python train.py --d_model=192 --vocab_size=8192 --norm="layernorm" --qk_norm=false --attn_scale=0.177 --lr_mult_o=2.0 --lr_mult_up=0.702 --lr_head=0.00473 --batch_tokens=16384 --dataset="wikipedia_en"
Each number is 500 + 40 x the weight over its row's rms, rounded and kept within 0 to 999. Layers, rows and columns count from 0. Numbers have three digits each. The size before them is the row's rms in percent of the matrix's.

# layer 2 MLP down (transposed), 512x192, rms 0.102, rows 318-389, columns 0-63
053:457504430438504480511470457457486393451548466455435496569524525492468489429511511472556464518512515508467476536379484541447512542425514540483547456526547489546519469563492521472430495522459573
149:529468435454555541531501501538505448455533455517499413522438502493421486534416440485523506470524449427534482536457510507534508448543421468474503500538516452480489522484484391497519474521473556
115:496499546503478473531473520512513462505524542510534487491600519494474507460473475522421572471521499530488578496480516529508418524540464493446480480535537549451503488533491524465488491522462457
081:464457463539489482516487579418478559564502491481519516487478511457511503547462580534457447519462430569493514515484478488495444547463524409585461496552554464470588510468524534510566516435495466
095:501431523498533499547498495550513505505483445541462504462528535501513455520567525422499528513489553536497512490479465457496540502475530497416511440474470497464452485509493571487494499570525504
125:448472543516529552478496549475486550492568512499571508512553442463511427559478517478447462547416448486540537581529552509527505419555443531514456508510533572498496458523451532475421460446503464
112:479420447497480533471505531491517550515473556541563512577443498490502503549449469467481482490477462526490441500528480478523478428511619505517531504522498429495526495427467535465474479464560533
102:517483506539536528527494533504479503517480427525551502492501463477530470489533534453521492478576497484562474558528516616464477593487522488515522527512518510531497437509554515493454483453521445
127:449501475544494471491473476532522485498469468508459544538433554533471476480441578498484540514549498552419568513463546522474552444495529572521469457532501463490481476503491585574573540474480489
082:395556478489406532488536447488506532511473515496491516502515491474492429565511509481492579487504557450422501500402521565473443500466514509494481507501465469481492521504529468483498523518476454
084:465526534466497457460459505520525475480511477472457471424548561498501466525522480449569483548572531499512555472477482483511508470469434500521496526571494577524523583501509472539481462446494549
150:426493476520504492505511488502570499545455429499475496494440452475522566527535548499508467513532441510495454471520465504560497491523522505506543504512493533567495548506419439476390476433493488
160:532496554462480460461556486483456557518535506507424499517467599485483536548479512454422450493401514490511573484583503459462445513556551472489549475518544473461502522439514484456457514490467496
117:452475582589603402547472546553554437494504467538583505523517521524483444555457408530466515525494593506558446516534528468506470500497446507465558476439485556425496489495482472551515568493511503
067:472543534479478470556503490577374503478493464417463420475550456500545463476513453484547457492514527482512419498475469506418482519547493475493428491503549556509528486535494483477590443477464522
063:468438542504516506582445526505565549492435531448519590500484503516549502530516493532508441437526555468513438505479520483535434432521538473462491538521471462489456492505436415472465452603514494
125:492452514478509532496515457534536484546517478507508533507506470481435498448478488388517511480508514478567452493499473464418482472531445478485457521425497533528462408537514492583466530514525516
120:476526500537450578465464463526504549446466549576447498470468504466526493566472506482503449473517605525544467495557510539463444476466495480481515532491557535496546534491536473500432511516525497
101:514520511505486535528537459578506529534434508491505532545517519500430517477528439447546514494509518542542497505457468521523442520486459578550450482464556457523544572514476446440515476522510501
126:460488465432599550514524573484567584488494520439544491576461458519499523415505516535505475533442535529518536428526490463524525457509540507468485542455511553534540489456562454499458555519345533
124:475517547550527501532402481539529430498537487476449501409448536515495478502513519468544561528428581483550514525519556520520480549534550481506493568432573479502526425481492525504506492469534527
096:533569599531568521401472460493544433457515469511533487454483447476508530512550545549473482533479526531460546554480525501466572451509560468457524458482512542404505555466450491565456522534523553
062:527411479515494488466515522528505499516483533475520580520494518531497443560479561592534500567517547542495556520500399498448471511490490489518538484441458553540510478518533592478570531558484531
099:518531405559504434450557566474498521538525524564533455499464481523569490499524489524544551489540560435505522556478459519460464441489501548531480522569480512495493453449502442544448523493508460
127:548535519452504497588470474510449538465504548516490550480407480535458542454461511463491444454450449513549509515444513491531471483446410494416482521486436505464578524556529448521497496580504444
033:508539496475556525526564512477458511515466470458468550556446483490511443531445529549534497476559441550564537503533441475528483590474489445462520500511493479484506533431429467532456486542414470
130:555496508502550490522543510446451459487512425501556557508486467506479505515555489490491455467462557424486448592541516533500497473569569457457442533512519502550554528466590437502523494453477488
135:530505544445552469432567439529468552464518482507484468493480509586483514469449505532456497468493444453492590447466564480526523496577423557525464511526503482505487490476504567445559496480518541
103:590477536521518457552481409499527519457528504482545551474483442582412490531499531474473488453514487419548479455509481457521474450478567511462459537537429481478479476535490462444509543531521436
060:457497500488555494513546495585457455489486521483477545490483498517566462549511500491545572500555453467527487567453477524492528469475448634505496500466475516490496545511512505584523479500546515
072:489499486420533428439443508501498494548439513510536456469454509469467545513493499560483500473498556435460444486461522487530429485516543398425503451448510530520501503530495506529538504472416512
162:528532535477574571496474500533502483574455501568512489578485453569460505506550511509571513515544512521539465476483450486504498428526474463552484513533467444493453450559528490524484550453496505
110:501566449586481426489459475459531417526523533470516590471478506471487512492479492489470523476446540520536545518427523562502415521519449484485541463438482463540599468531532379486563531434560523
142:520510520398548488427488511521468561592499559446499492468560503570490473496466477411608491508541501524513504476488607492540495544491508498489577550480480502563454447472465483495425458494456485
126:482554508433519484529491514449461575522483517583472539564566540458491506518456506482424532492505514557452450495469487466509532460483462486562481512573533503480474512491492466450506479490469483
150:471536493488550432501499505494415504554561464491503440518560443508506480482536562484528467518510546485457512590470509471486509484483506473564480491501561482530511404462522515460553504542496477
079:463525568554616573436512497474420575464480516486401560539504487507505484507547523485594493475595483453477490505448468468551482450462456467432495463531488507485516455492456502520459533474520492
116:464499530482507514498416520578471481473399503531468523440468515562553500502489448532516548538488535464496480528492486398493508480440499465516528508455510459529505463469468534577535489453560419
139:498483497499489554505486449547494581469521515578473470494511473455441475530458456577489534549484503485507470396498439459605520488429476476546487530550514538454480515531423455464494478444474501
144:523474508488531538498500546590501483545416563499478515451378483472564535470451451485440452529539516467512544497470510537496499497462546445484516554513458495398449490485533521476497520435493516
136:485409489496491493560517555504550492478535502489438458469495555519421441481562461444480501449483547543479483510472483526566503479508515524558546496520486575505526537521488557548477485395471417
071:500462497515486513408529461499512434561483473502523549575440486564590509463477489497420595510490443483549543463459572489545497503440483463484517507578532525394521567503573483561520478460519532
052:452505533496509469444515427530517550570455543468516538472422492487438541458563489479473481457503519497514489449551526482507565468474572487513499503385516476517570441421456449569530499431453458
161:485487495504491550461518539494493503501557466456502465515406451512459538478519481436532467476449555496440488562422536501447465419491516464520544496533553481501524465524515489555564504593513509
086:464502486501494495412489531491526514516454534578536578487490474467493544528483507532498508463470473567525489499476504515536544480474501499473476547420513497414530476527551506535510615450510512
105:508404541507506554480458487482462518465445518456473545512468538466508542508474549501489526487471557543616421565463469615539469492476464487469510490480506521489570542514522541518455540630509533
058:541454501449573505578490518566491558478529538483486447536471460482533507490443535449536617436512561548523481421496476509445519520497441454470438596496509545443468476455521516408501513496533566
131:484484528534532481430472513564447508450444496602575541445413564482524542435475529478472421512496504536471568491521576547487496581510475511459492474479530465486471469470489395498471546461522497
106:561483582600539508508513482486531515565519444493445484519543477447515475490560431484506469490556492511445502432476492481417480487478520455519521504457488450536569518528520566496531444426499449
137:483426446506542553493530517505508485503509425398491458583540522491460636503522534474442512503461481437467570449458535485488566491503428505504514527590411545488573462503518522485508521543505522
052:542492466466454537443467420465447533518562551464502525479564483574509510494451451481504514550561446506466486465461495518559464558441439541488467447542437436506554511503460527528544515523542592
133:494478551567505486543497520522483554469456462457532547493457574550477502513462489485460488463517452465531494516507424461593556492466559487452521438526482443449445502534529474535451499447502503
061:437537477464488487497552443556525468540541521479507527472549536491562472503513547524530528496515542496584416450518467497569503589511515493568487491522490522464510521504451523533563420506502492
078:429581589517500503464492427492493492532519522502520525517487465509442465530483573463517504507571535499577548476487492510498505483536567501429506516501542542508480474507519450453612548502545458
072:456539458530400542480489456474542591528555508543513491479488477529511524494492478534613515546528511520452502487519521532512468496468487505485498489488571447516559489469513513457466490490461446
065:545559478432406441478524594492501558576517507548416569453511516473519505539443442474453512469554523495510442464511474448559534473491492437497432536529426494561493476522498557542564553501483511
115:478465491503510525503529475511464526485510566474485481511505463561508550493505523445498569508564544559533514451436453502545531502542485603505525508461493550487497513515552444585513494517491541
081:494526487468560492519446494515486563472454451479513548585550510485517536436442459505484526476494480482495526445504453547519551427519471507540571515512487550542496436547486465573462473512470463
043:432506561448470535476567515505518495531540486560453470491575538545466547539527501510505466517481537486507458481499491543553539556415514469464441462555537556564518581528444578490435437527475524
126:543570423474494525462439508484500493483499545508489462499499556568526412461570590464490517489538590476523436439537504478562487557499415467517560513465610539549513544450379499461455478504522499
051:500449424574502530466458556475497567512506493429503468508447490590455516539513469507506549454441511456538491545507481502540495491488471442518410576502441515495540492556515573493485469453493543
107:537488460396440454490427476509434466529500510538497558552425545452568484468488514510480556515488432496538570500566479452579537528472518505533528532480467490437488491539464501489481441527530554
062:448548508508476465509479489486529494538565484491518512451499554499465591463525482474544505595533469519553420542521479477511548532471561505491467412456490583441536538526463492500491505524480550
117:492470498521456468481485479495555541491434489502492548466467491497555477506446488482512573452531461499508560473415483527503545470435525483519437503543368481509545570532479468461491486504485460
114:481528553483431454449537525538498468536481478500529519460477580507465516487521500501555539554521517491477521582497515538494463473481514540510439481522520437480524541411509429500465490573434509
117:511455419546520525556502445579487526516446551532543517500518442484420514518468495511517488488517473503488536566515422486519489512451505546528544490519498489512518539519459477487442427509515473
139:536509447393507455499546491475509477505523559468515488500523453514516610442460527471538569560496558530443497481525488524545528467482522590521413507545470509531517515483476521436516524508465538
118:506437569497559515469489524541570445522504487453505428554507465541465441536477511518514539560489390472415424522547514488448550477630455468527480510541447505519550541519526495579582467419493483
119:520508502454542489529492463493479541490463455530461558498576468478490503534494540548477494553580475479562595417483447520484488558480555528429548538521531488514425577468550542513560479498526428
056:493521518507539475435533511531478564486522550551545571499492469561447425479467517435449484569487501536548425551501483462604442536509485486500453491529421443515528416496481498588512512582535470
098:475500485513500434420529499433458446501533517454453436474469538558516474563509547467463561517483469500542551511426521500535464502461537515534463528522518482504546480484519557499435559527499455
081:444462451532416491502516495495480489573501470442557473459501512487511467522494459475465492477479445474575509526451504510526466519524477480532447522453505521462462589518546520531497451557475429
# layer 2 MLP gate, 512x192, rms 0.129, rows 319-389, columns 0-63
115:484571436448527449461577457438527475488531442567410481470433478562480541575528521540525469472539514493500427488526495473466558502571508435519488492495513536510458542548507413479546505460540491
097:472477475461477412546516468540535425498439471527441477462566471513476487419474384525454492519477475546458551524513567546473501457490476492503470459464514472484467482517452526532564482516527526
101:417473497544521521506468486578498585546451496474492574472490525499521466503464458473518540465449452493527515502467537501476508510478444442536529571449491431489549526455501526533508552371554416
105:534472446489510498479464496523535460497500591538441483530470499535498481473499483479553468486409589464589521583411508421444526510521465455560415541479433475473526517473459465472508550606516512
107:541515532527495497482496413458496577520538492525499542471417469511540490492536482526512477438463521471535534497535531468529556513515517431528415529493478529517539528551565503472408577449532464
115:425532508446460517521460515471495584514522405518556376493474500507563510500516503518469488420510509527520399457519481575512524542550489439564558545475479534453523537533460493519495519510573516
117:467493531552558498543500478523482505473483514490504513532505500518560452497563508513515482464544458530560431459599489552438478501476458539512464612489529445599475486476466574496452450568494418
092:498569436542489492531552472500496522482531491515508515532546495494508519530507453511508457513501479599478468540461441522522561446576475438557518506501482506496440496468544459568489450467478492
099:556538499556501549576409506469551553497554481517544428510415455505484475557497475568422509514511528478504477525517422507433480500501486466426576520497469475482497464495516447499525529536478434
095:530560495500507512554474426452505576408570531558559450498437497468450541472518544498479488465450407552457461515564530500531473538532532448522445560485456493451497564459469491526513504460541487
110:557605424492489481501441482410523489464520486481565404424452523587502522471585530552551512513537520575458455503479492493494497490457490473567474528444562521504493501574488486552566523502529573
107:544501424504436563503520457420478571496573563596491469569473578424489563528569479454464452427470534500524496532524514479549455483545536487440485486491514499482459535530582527488427544493480499
106:523498437500549400542481469516527495488514496492457524581584481543488477510472520494463444536476475497546545519498501527499550474381503518477460509478435495492436511535437496508504559524477532
094:528512483526513413514461481506527489509358478504515531505450521470517438537473499482481473509491535493539474478438535490477558423463476533466472526452499540447481490510484567494541547435518574
101:477452408468459458445483562585485519528552421412437513502558446495535437543525477498505526454576527512522484532488544491523476496525477493522560476503552536507474497489548464538432527548564466
096:564569517583501490459552537554520470448525497473512529509565475529522414514528444437475424574510497523458548464519464513473450499514502522567492463551487503472520503495536471449508488510497492
101:548506490516513506470480487500487536523525430469431564519462445501579485473447424452443442522578567476499533522527455516453580475579468483485477492496445504538526528467469533469468540537512529
104:471515489490493504598468528471465556507491442511529538525483521537511500434466510572443533405516464547469520456529540514421513481495525512500496459430507465536392479551554480505421484509491452
101:565451472531505512511491452510489505515428500416425454530565525523535447456474531482507408478525512539512529500520518602534464518549468487524555515496438486527451440532523527583448563521507432
113:514509453475498523460478512531483521524498483492525550488547494529548507495436432479555520405531501484445475497544473538465519516434529463540478470492503423502529492465549527448551488490435447
099:537448502518448475507490444476519515504499455477596447529522517525471583543514544570521417498442491517497506470468521556459564547551544447541539558491504505555569492494496482531522509531499455
094:504450478472475563503463528481522521557419469522499556466490386500492483503503494575511545535549521520426547487443512544490555516497482459470473516516425558539521434529414540411563484547480471
097:506535507576514448488454520525521525498501566507497487521503413527487512458442502445441482469483481553550556505506450509445443451456510467485467548518532556447477520453579472437567500542471509
106:466475465545489482477474474471530452535507441509478467531525500447545466525487432486483566489497529507507490486510446595466463435538534481480484492554483524542467444465544489451519474574386510
096:573427417540493491512543499562532442430460518487522552475515493518547503484527525486496521433539411526503523522462534485550538569527533485521567466536471491522444457488466500510580511497513540
095:498500456542541474512488530550544578467483534480492450492519471518512496444521503499539492562491499504520519476555488481407516493489491509487482574434506407462483477539468557456453500495531547
096:614504513494530576390503436500458566507511437457492496533465483534497511528466471513492476501532389440522557549464529474515465560514471547514445536515537507518470580574517534441489548495586479
103:510497512494556488557530552504444503499550485527474593479483567524465493586390518510431524523540546548464526522489566535431486548580492455554520477520518562542550517546551469504555491486486510
082:553496578490432606484501492526442450541482475490457500462438487511433469490440524534490491447514498520464523451520550508518535485545559537529544458545468507554510577541480523532544545504503393
092:462460485510456447504509545538559448480523465494521498473465534508558492461467477579502514518468478440473516498468514437469407490517492483469509437509497558468498428530533470552548448472522540
130:481475454508437509512512459498551528480474509475479537497502577481566539428518489509478496457571454547478474526566460529472533536478460500569548497539538564503512511495493509470460502535530440
108:545455517556439493560444418473538474537512497389560534546432516457476507491489515508501492431485560502541574516449560478479507528499453439444469551445528478512488446498446451480541571457510474
103:489484532518519493529535542516485484466482393482457522394462524491521524519547495494524549534433455528524531498498490580492487463485418522504571505495447510446480520490510573520563564470507487
097:525523515483486523456491590459470550493496491570394510548595480466529537474520555436455439515495494518485558520477585478489505527512513539481509485474525440519466486488452411530601508578557505
089:468467450495442479532504514481477634500525476449475427551549489563539512493531548550569480572466554407498501503515453437517506530497533441516520537460494521497506488483500537598492538550478489
101:463531506522420553561473531528443498494511495479542494469487514525427450512548571485495508483533481482497525518554473500491484481542519542473540429500499498526473547474551544423460446590551417
118:542469499566547551532509498543535519512607487438482492517461527478502491497478541472483473489429486463556452477493483544542575514473453488500507475561469573493519472539516512456537480587508459
106:539495521550489467488480552477481538542515522494525554500521510529476515490494598492532455470509435465573462554469525512440467532548444504498488488387545546545509528492552525501450545604598472
093:462531517494560464510465478458435537486485439481583456475545463478479446453543590514534487491407487581470459437495498524526421488483518519503572501446549457564497524485441432564545521527518465
105:452489496472528449491466464485465484419526458457520491411453380502554431458520456480410462565490458511515506480515514536505529542498490476474495528520452556498523459491474581538496571557462550
093:500443585521525504471452510550541565435486498518498527478556436549500527467458481510503493521517525622431486495576525489434550452518524492453492572458454475559412469443569540502482546498394507
097:569455411423479503478515449596510434514485537560515563502516460528522481496510518478451533532567450452491506487502481409422435518469496480506489495442504505440530494445480487470556520572461472
129:461547459442510492515477447549552533512490458538378568550505597524539529488427522516516462480552513492485460472521462516508502607425508497525456566489528441468532504530498550462456528470427437
101:433507482548510450491546467598580509511466432469447565453553530523484447460509465525514462484514449471611446474543523521374488520489474538546525444501489517536472478480521558466512515447478436
106:490548464509525511532594481525544496518539432486464506481527526529540483517565511521512453420548509502511460525513521405475495467598548500493467500527504545548491444532503530435495470503526417
093:557513484447461457477520450516521590543505569465520466458477509478477496463494464478539530467535526514534516439495447509519470522537459470494522548540484488511464544433505565504570522428526521
101:433530496478426537573533566426475532435592487478544534526522541398493474467538528506518455428482535502451538552565402540554434512485538503540461513435460521500453459529506477540429543561505468
094:454508413531410592480464557438477575550475517534567468433452541475501464498463526524498477488453506540462482482539527525467470607553509539478497447459527509479468497546486460422437534532519421
100:537465493517446488537528496558570505522547502430485463496509593479496511457497579460422415486571455446510500530472571554523506485514468490493517447624484535557533486483499519463492492611476467
108:463529572515478490564520495547502503540535479522481501516484482505458508467542461460501517373499523542453474492529523528522490572511432464586542459440416528451448472416450525496536500481555551
103:554582477474480512476530552482593473452468484491467529563543476508493418517458429512445476516537551514424563509460469444446498488536528450532463587437457440474435506500521474466594507460517533
094:515463496539514553563491566516484552465527530588465511512439485482454516501479505547560493560484565534543485482493481539479498515535507558453496558491471489474508523454466535499516544510504465
097:495539506524477462525521435489512521527479496468476506535527514427413453519568551441533459516600437549539490507480553491508512451532514453528485594524505480513555533548537433502530534500466494
099:490577516557568504487523497487433496491488467526508516496467546451546403499471490552442453455537459489586509466449457569495522505493570453473469537494461526521461461490490497509536539492478532
103:486429536498576521562528465523535498560475439537525498417513501501511541482429434488484471529423489483456500527445565548467548502573489471443478496501437479460495545525532541572504525523455456
096:535499530462493520490577460527553482432576535455547494486496510554484544566508547443439510553570567490516474417448457495527512528515493489510503445468528483543499546545498508538530461480533525
088:553525517560477578518539544459471584542531508580522467523495524428547536559532506467525404479417507467494419524533525525579431567512489544529448496482512537475523501538468495428510479459564521
094:508501488446463511458483511546506552416542438517491533530518508452420539469582481466429541467506406536557481493544500499461527554585538560478464471452517486536577550524462441474542499478468524
097:544410520549475516503452525484494465513476536503441576530447506495525437478483502451524506451519524436530560555573483482487560497477494499488485455519452513419504528528511543520422487539538505
102:422541512486551464485516499505536513503534482542458559549506498586489426502583535515491502504473456493534499445398538416442477474504483568553488490466404463442471516461438511497497515522485477
105:480457492456577536443475468514507527479445402499568523521493518554468473503498518489549552493498543477467548531530507560461525482477501476458421480469481494438451503496526559452489517525531478
096:491530474496518516516492528531469506510517495572563521590500584541463474560510451484560468451448513480572523543520422546455545468484488564519510490524520483454537518424407529463484542504483508
111:541519494481547522495495518552546446454475480521405510527434572582512517537523484491455576483482512530498547456544534506518468494498526511508474491502526492481417488537487456464518486517484532
101:543474487577464554449468544446466526535499509518456469525459520434459504464550614531533464455527508508501473508549508474455481505537543524523473455432500484510465511530491514475443514492483520
118:544454557523484511434552451439492464473549544513467562525551513505471504544545509438537508499453604482474523483531558469449521481505390505465432450479419469520550502495510501519603494487431464
109:478430568530537501520477479544452451499524498484543552504490533508535471497463525453560517504533498394556519515500517526494551547491494521535539498528520396516485492496546540434513474510498338
101:497505543511525443511581518489567461485563531517540489537531500550453524462534533512467557552484411449407388502447492576552433498558532464560441524521485482553592496463474457508544514519499569
096:504467546553536529485501445469439500504470415546570483445510585467526496525561567512533501456551572520498515460599513507517529450525520547519496440517518430531500462554524460519428507504522402
094:515491524476501508483493526469494574519502511538583414458500506486475561453431492455507488484509507478550489481469517559590539530485571472503416442531548538518463519510457483559552510503450498
099:488507503562519457498475551531496519425442497477482488512481503532467513523555483485519539488555416530610463537443510522450552477507557489488471531492510518469482443498546534461444533491586493
104:497480463498464527538516473460564498492514460471540516483467525571534518502444436441503510450525509584556464542545467512492569441469611472503501511461501517534481495471507527489589457552456522
# layer 2 MLP up, 512x192, rms 0.131, rows 319-389, columns 0-63
106:506506486551586479470486490569498455441464511504400531523468515572472557549489490517471499462542478511479535528549448474448516539536524468397491476465499508496510491473510451468466507520483570
101:532465531536518514571497570441507454446583514513540468498512530455510537471515519482494471495495496463516540466490474500399438476514507453500486552528540520529499501484486508509495546491526497
090:458453504521485492511459457471495508464474582430508573505485500504547471432466511551473450477461525477515485469540465500586522520452522466523538504559529517522523499509580478530454539498489452
098:515501526481485482534483483499560547510506504542489503584487531577502449547524459449510447463495576473578513505418435525474517549502452461527526480477432551441534541483528450463462462534500594
112:479477477450489513467486482535593528429410489480445509498479496484445442534540510553539464513479489504507533544534544560532517515482511468592450436506437459511498557514495474500448514530541480
122:517572455496488521459535548519518548492552482493533463481458569520528557511491521446503429492504504492508483440492477498572521556495486398549499580504470479518534454475476427515499517427560483
111:572460507452489495491484431518540493529511436464535465523494476577565386440468480522459569504475487522513520469524502519503490504478461451523547466480489543479536438494519533507507444540496555
099:439571406503456486554533482443499557510517471527554455412482491520525566519512492476477420493538456548428458541447525531521509476550503439563519466538518569525497442523496470582517494510542536
084:573514441553552471539462540445556484483558565604445406484491479477554503483529498455480518518453511512510460432508454481474509488512510476473523559551512525502451506462484466487452523565396474
102:437513554476513533551608481538546500536484443494501504499474542471460578494496555570510509515504543478451496527469489501512547456481503432556525527501451521449444505558440516525443498510472476
107:461435516478447508525483510417546531479553484513537491529553575435492525487559538497495446413509446524480452543580480518421543455520525485563478477495576497504501485485503514495482478543485494
116:480496509490440419515532473451504518523560557513528517520575551442618534547531417463429460498468438502517536514520546438521472414545544505436532490512449521429553504498560488442507485537466524
108:573515511499589464513473567513543494516552443500528476577535491483540504532528502485462399530507530470543482445467408546544483464455492495387496503495475574460482542504499449545517465494474513
111:526540531515436542554430488544480534516475479409509518522545450474479432528538501458472428549520528468532489500503588528468506462477494535501504526514516533454594555546511486477486481510521495
092:490494514411473491508472455509486462534553436442500458490552441501560447524483488511503516495519451456542438555426560580535496494526498451537616540533510506534509502534524563524512485516528497
091:435394541470483479526451460475472557568469470497525510465465498534502538476469508524495602469498531489491445537472521449458540488464476442482482496506484487518471503514438483549518492486523487
090:481520474492500549489472516503494508469516493489535455428522506493450570494517504506514532527382450499531530494503491444566462514461580525443496483475578518546538493485523449532511469466488468
105:446546559490519486502471506472483453457504567562475466550463568498538484477456531515415506534522397590536499407547564607528412459427529459512477480502539496527467492502535527453537525502548523
079:536570501452454444517492464543547518494566528471575519517452513546496479488529475502459490493469503517481441515512466465462534540453522478500476584520498512545526470467549489398588460505429530
104:556509541509543501423559494522520405531530432495483465508560457491495537544466475505478456448446554416507561465518588554483606537458498480486497491505515485486573383553528568474612459526410531
098:467503551508589537495536499505419486537470431508569443453425463501489586523504447572485531563539596549438504485518514459513554507553486487479454537446501540523478563495466530484502442512504483
087:456532536569523428400556503448513501474520561474479596464475530563493501604445523485574426529483493541517510537507422500410474535514487506454498496521458508535503478410541535535482446520474565
084:533431518422439497488481515495525499445512520542536512484456486519526544506564532403410492536477495510463470550496434566454430476469563550488544548542517498453492519470545456471486454486487514
100:473613524518492491617521427475444527432472526498503557471407443584443493525418522525456465442520521510504547550520516525488535502514419513544462445497414511521516476525474557475564533540557495
097:508452502559503443467461509500442504532537512523509512421435510491481538472504539432453529561466466491465476595478492498449491499587452605567545551466542469532501493481624523464514516494496483
087:486499512502515519514482484434436417472527504578515538551490560492538499519529522522459564456487518522481466523511497558531489527513542465471498464562499565543493512493506480508566472467516435
091:580543524521503524421538479521416493501498448464447444530550507499455511550473440520497466530544477475568551450481484472497492554552562462513508522534546495448468498525535434524489436483525564
094:447531458553468502474530464523498504520576475525582487493411493488473470510548526521536521433475487471533459541476449464498489465522510536460547410485504532537462460476498534540489477514546485
103:514515547504507433469540548479507421520510495523466510490437515511552524465518484496422551444525483478520530553500422420496486493476539535561561470502454519474534470509535433504507469530476481
089:543474536456447516465539460525539530462522481537555439447494463486484533536483509433532490505544487460427510530410515487545532521494522519488507519491443442539523474468465466431511505504559466
108:555531515554468523485492538464483541526525475532522409557480542469516499465516579535517510448476564417455512535523522474476456510497501547499498475496540485473477523520487460504455525556469428
104:466530569502540532476509606513518489459458504524517440497514535539526524522482461474437496511513407551549465513540394474558499458484552540534573459560502506490507504510549495491505526466488482
107:453489506487528471529508569509522493438570443504427471424493559473493506509553512485574552479452479555508499502548532569480483480490462486543616502494464487500461521438462570530466472461475475
091:466565577532530500413513586465511486523521494524420574559567481456532511522498506399439481517458468503486584553537605574499459493524479502476478449557487477485472508459486460539612458588543539
092:516523476511447508510532620439557530522497491517454520478493515566564570474495529517472486510506483408456544556469415489506563507484548442464525520458518497485469540550496468512609513504541497
093:462469454534476555563445473531505573489488563547484501476507526577409469495503546498469529498474537517500537458529444486553454446542451512527501465504482505466409481565600460475383539555553463
109:493500459509453449440497531550479517440406445507548567481423514522558569505504395498533533562508479425413543549456486432438512475479468556537478493514478422477529487508427475520549547461534455
105:560540481511492463469517489476495492492465500465484551511524558487448519569480585504512437410503507431501491519527523437476529560478468513502517471410447536552506512478555472524486569539543458
107:452476513495410575507471544509481538451498497539488530527541485512449572576504452496555527466541491499401440544558492585483501419521510528491430503429506487589508462510482492478475500497561485
100:474479473491542476504470499522541458449502499494505529435432466484540462416490467399487459571462457476486561456509477575462509556520540481517484497553456529482569486511485570547511546552468586
123:586539505437570530506517532486487473499551433503567502481480500514524561529518485498421534493531546465515520499398475493489496538480439502441516512483545526413508536462523465525529485465596509
108:479425509531470492482514444486489509525526512524430495478500487538607520447572493550491511515482554573459482512538509525498562468484524419530464481478540442490531378513502617540534546495389425
105:523519492492418539525479490462443548480556504545554474521497530498518513501575577478548521522527468468511494529494488498469448487481547533473540465470473488507475480489488549545447488605536448
114:470536514476434519547544458415451456472424542547500488517478507493484551470593457435490527465474519580423511458413534522521480469494499446493497518415530553501498525499533468534454481450491495
108:413451504460544434538437491450522484493485579548523506537486558461486486476410481489515471526487522542502550534480513566501534520427406573437528529464460500455526522450517511497517520554456525
088:520541506501485507519501534461544541520525484506520503458598495415504535432556437484484532481544457487516521417456541529468446555480500474512486545562481538451464563469546521508469476560513511
113:506457484441438475491471426512512452556537451441507509469567481550547503485517465492555502495432507513547442517425533423461518502517509433465512501508555518555494515474520482481547445454472465
102:504466508547540487519444574524546470510501529563499463522562545527500469555476548578612448437490571497473547568529502457491453483518541442492551564434514504471536505500493520512500538594463475
096:542425460571465477554515527485514523495563495454528502543502523495498441529509545470458453521530507439522504456485524556543431457542480449459517462620517579553552479491515540486445489584526463
093:444482495501420471539434589436514468546543480443518487574518563487429542520448518511524522506501550504408442510479526476542488578520503573464484507499515484558443516555485502468519499480453534
106:454454578462489546484461502529450538557495491487521517448473550502528518556439511492463562488523446514568529518536515458510525533455475550482538416541471499545499494494525489456453520520529461
099:528518516446523492501461499532487497570511554490504468455566517474542477524518485517451559498538471455474445542519522482503515493461497480495464459504532460563506541516510464503586412557431540
100:503490502517498549495481469482499495526452500510536511512509521489504465458519610485501482520474485523553467510533518464495514525491460470435479473492502469515564548525455462519514528496548497
106:418387472471506456442543451482497531546488531544415427451538519467489509475522507502494553530503515452449471460505550426496518552457529522489512518496571462441531502456483518507544467417455484
089:521537480508443451472524456456463507479462442592434552545429483467517521495556442429474530459523534469504498471558462535576538438480474497463495530508472523470506500549475491449462528454534495
087:527559466512502491483502527487505471464569525413565509527486473551479492496522502483483513481654570513495473405391442426479565540516480544449513424532555468490443542553612489578487529498525518
090:523516494470571501535451530477534503480470469452477500523489510499545474492511457562558512473513543494551550464508420479502554444462475541526492483468421574496471481480487511552506507520462443
107:564516473477473501455418521541548496475485450508475388529580535488455500471486488495557514512520420470432447492524496551570523510495571501544531489485520421575487425507472564506565579525539539
100:516513479520525580519434530494491485528477518484454497596534528514504422463499543518537498435477536443468448448468508512541491514514457532425448450465487534488497516505536494426456478507500467
089:485519548458474531534471490623444558442530480475487479579486530454462542451466486516525464535505514497436498530552442511476548479479508503508522551471518562494503501492548532467483537511491507
094:500524504456511518487467518489518505553439449471501505506495505513453501545503455469560485478526535499512536516531496514450530452509455492451462503487543498460463489459482555415434558510519510
079:513476529582476481476459493565468470556508429596475454534468516471504507553494492550469565443483516467452520547548467501557518532478409504489499478521431524431534520418464515374504524538467552
104:511459486486415481507513529507431571510468441506566547363539495455459520462514546421545483500514459525426542565517526481506504537550494507524484481516432445500507471492533481520495482459507451
098:468489543541519494446470534492514520514486558479560483489583494523526530583433506522550497576466462452472513553525507504418451516453462477468501522522517481482509550483508431449587461509477515
123:441492528479515458558530526456523508518466550464491465491496474443475514434560532494532447475503510561505506463469561392491469529535526546479562572514484504489441565494513497456505531452507468
100:476486544572477468474488497469507510504470432513473504478460483448536471528492510512600478493501490514499488530476540474466522509393491540453585434545458455460468478447551459538545516494537497
105:476483511556509435488485541494551474531521554495514492495516416539505492509552552490400508534455430466427462490490521543466452483564501446489451532468509468559585467420508495528555522538535503
104:563473503515506470455556518494470524530500480503486567541482497482505530580471456495485463498451470456430493505377467473477501509457477496456536478490496482489492511505501534495488532444590555
080:484485530488481560520528517538484473505515455442438484493468509520452548537563508509496521551449444514522502539476449545510517577503472459460498532500492549477551535410524451448525481471537580
093:480502482523516482524533532493472516468445509490550529511475518512486555537504482514484573497551478418582481573493496546453532516466496420580488551468544413524610510443498462498494575468573484
106:491467505472518454515512530486569488543473596465511458478518502446600496481436402448505454458463545550562508526481537421511538538499561433485501551447500516427495495436551472517508513536462491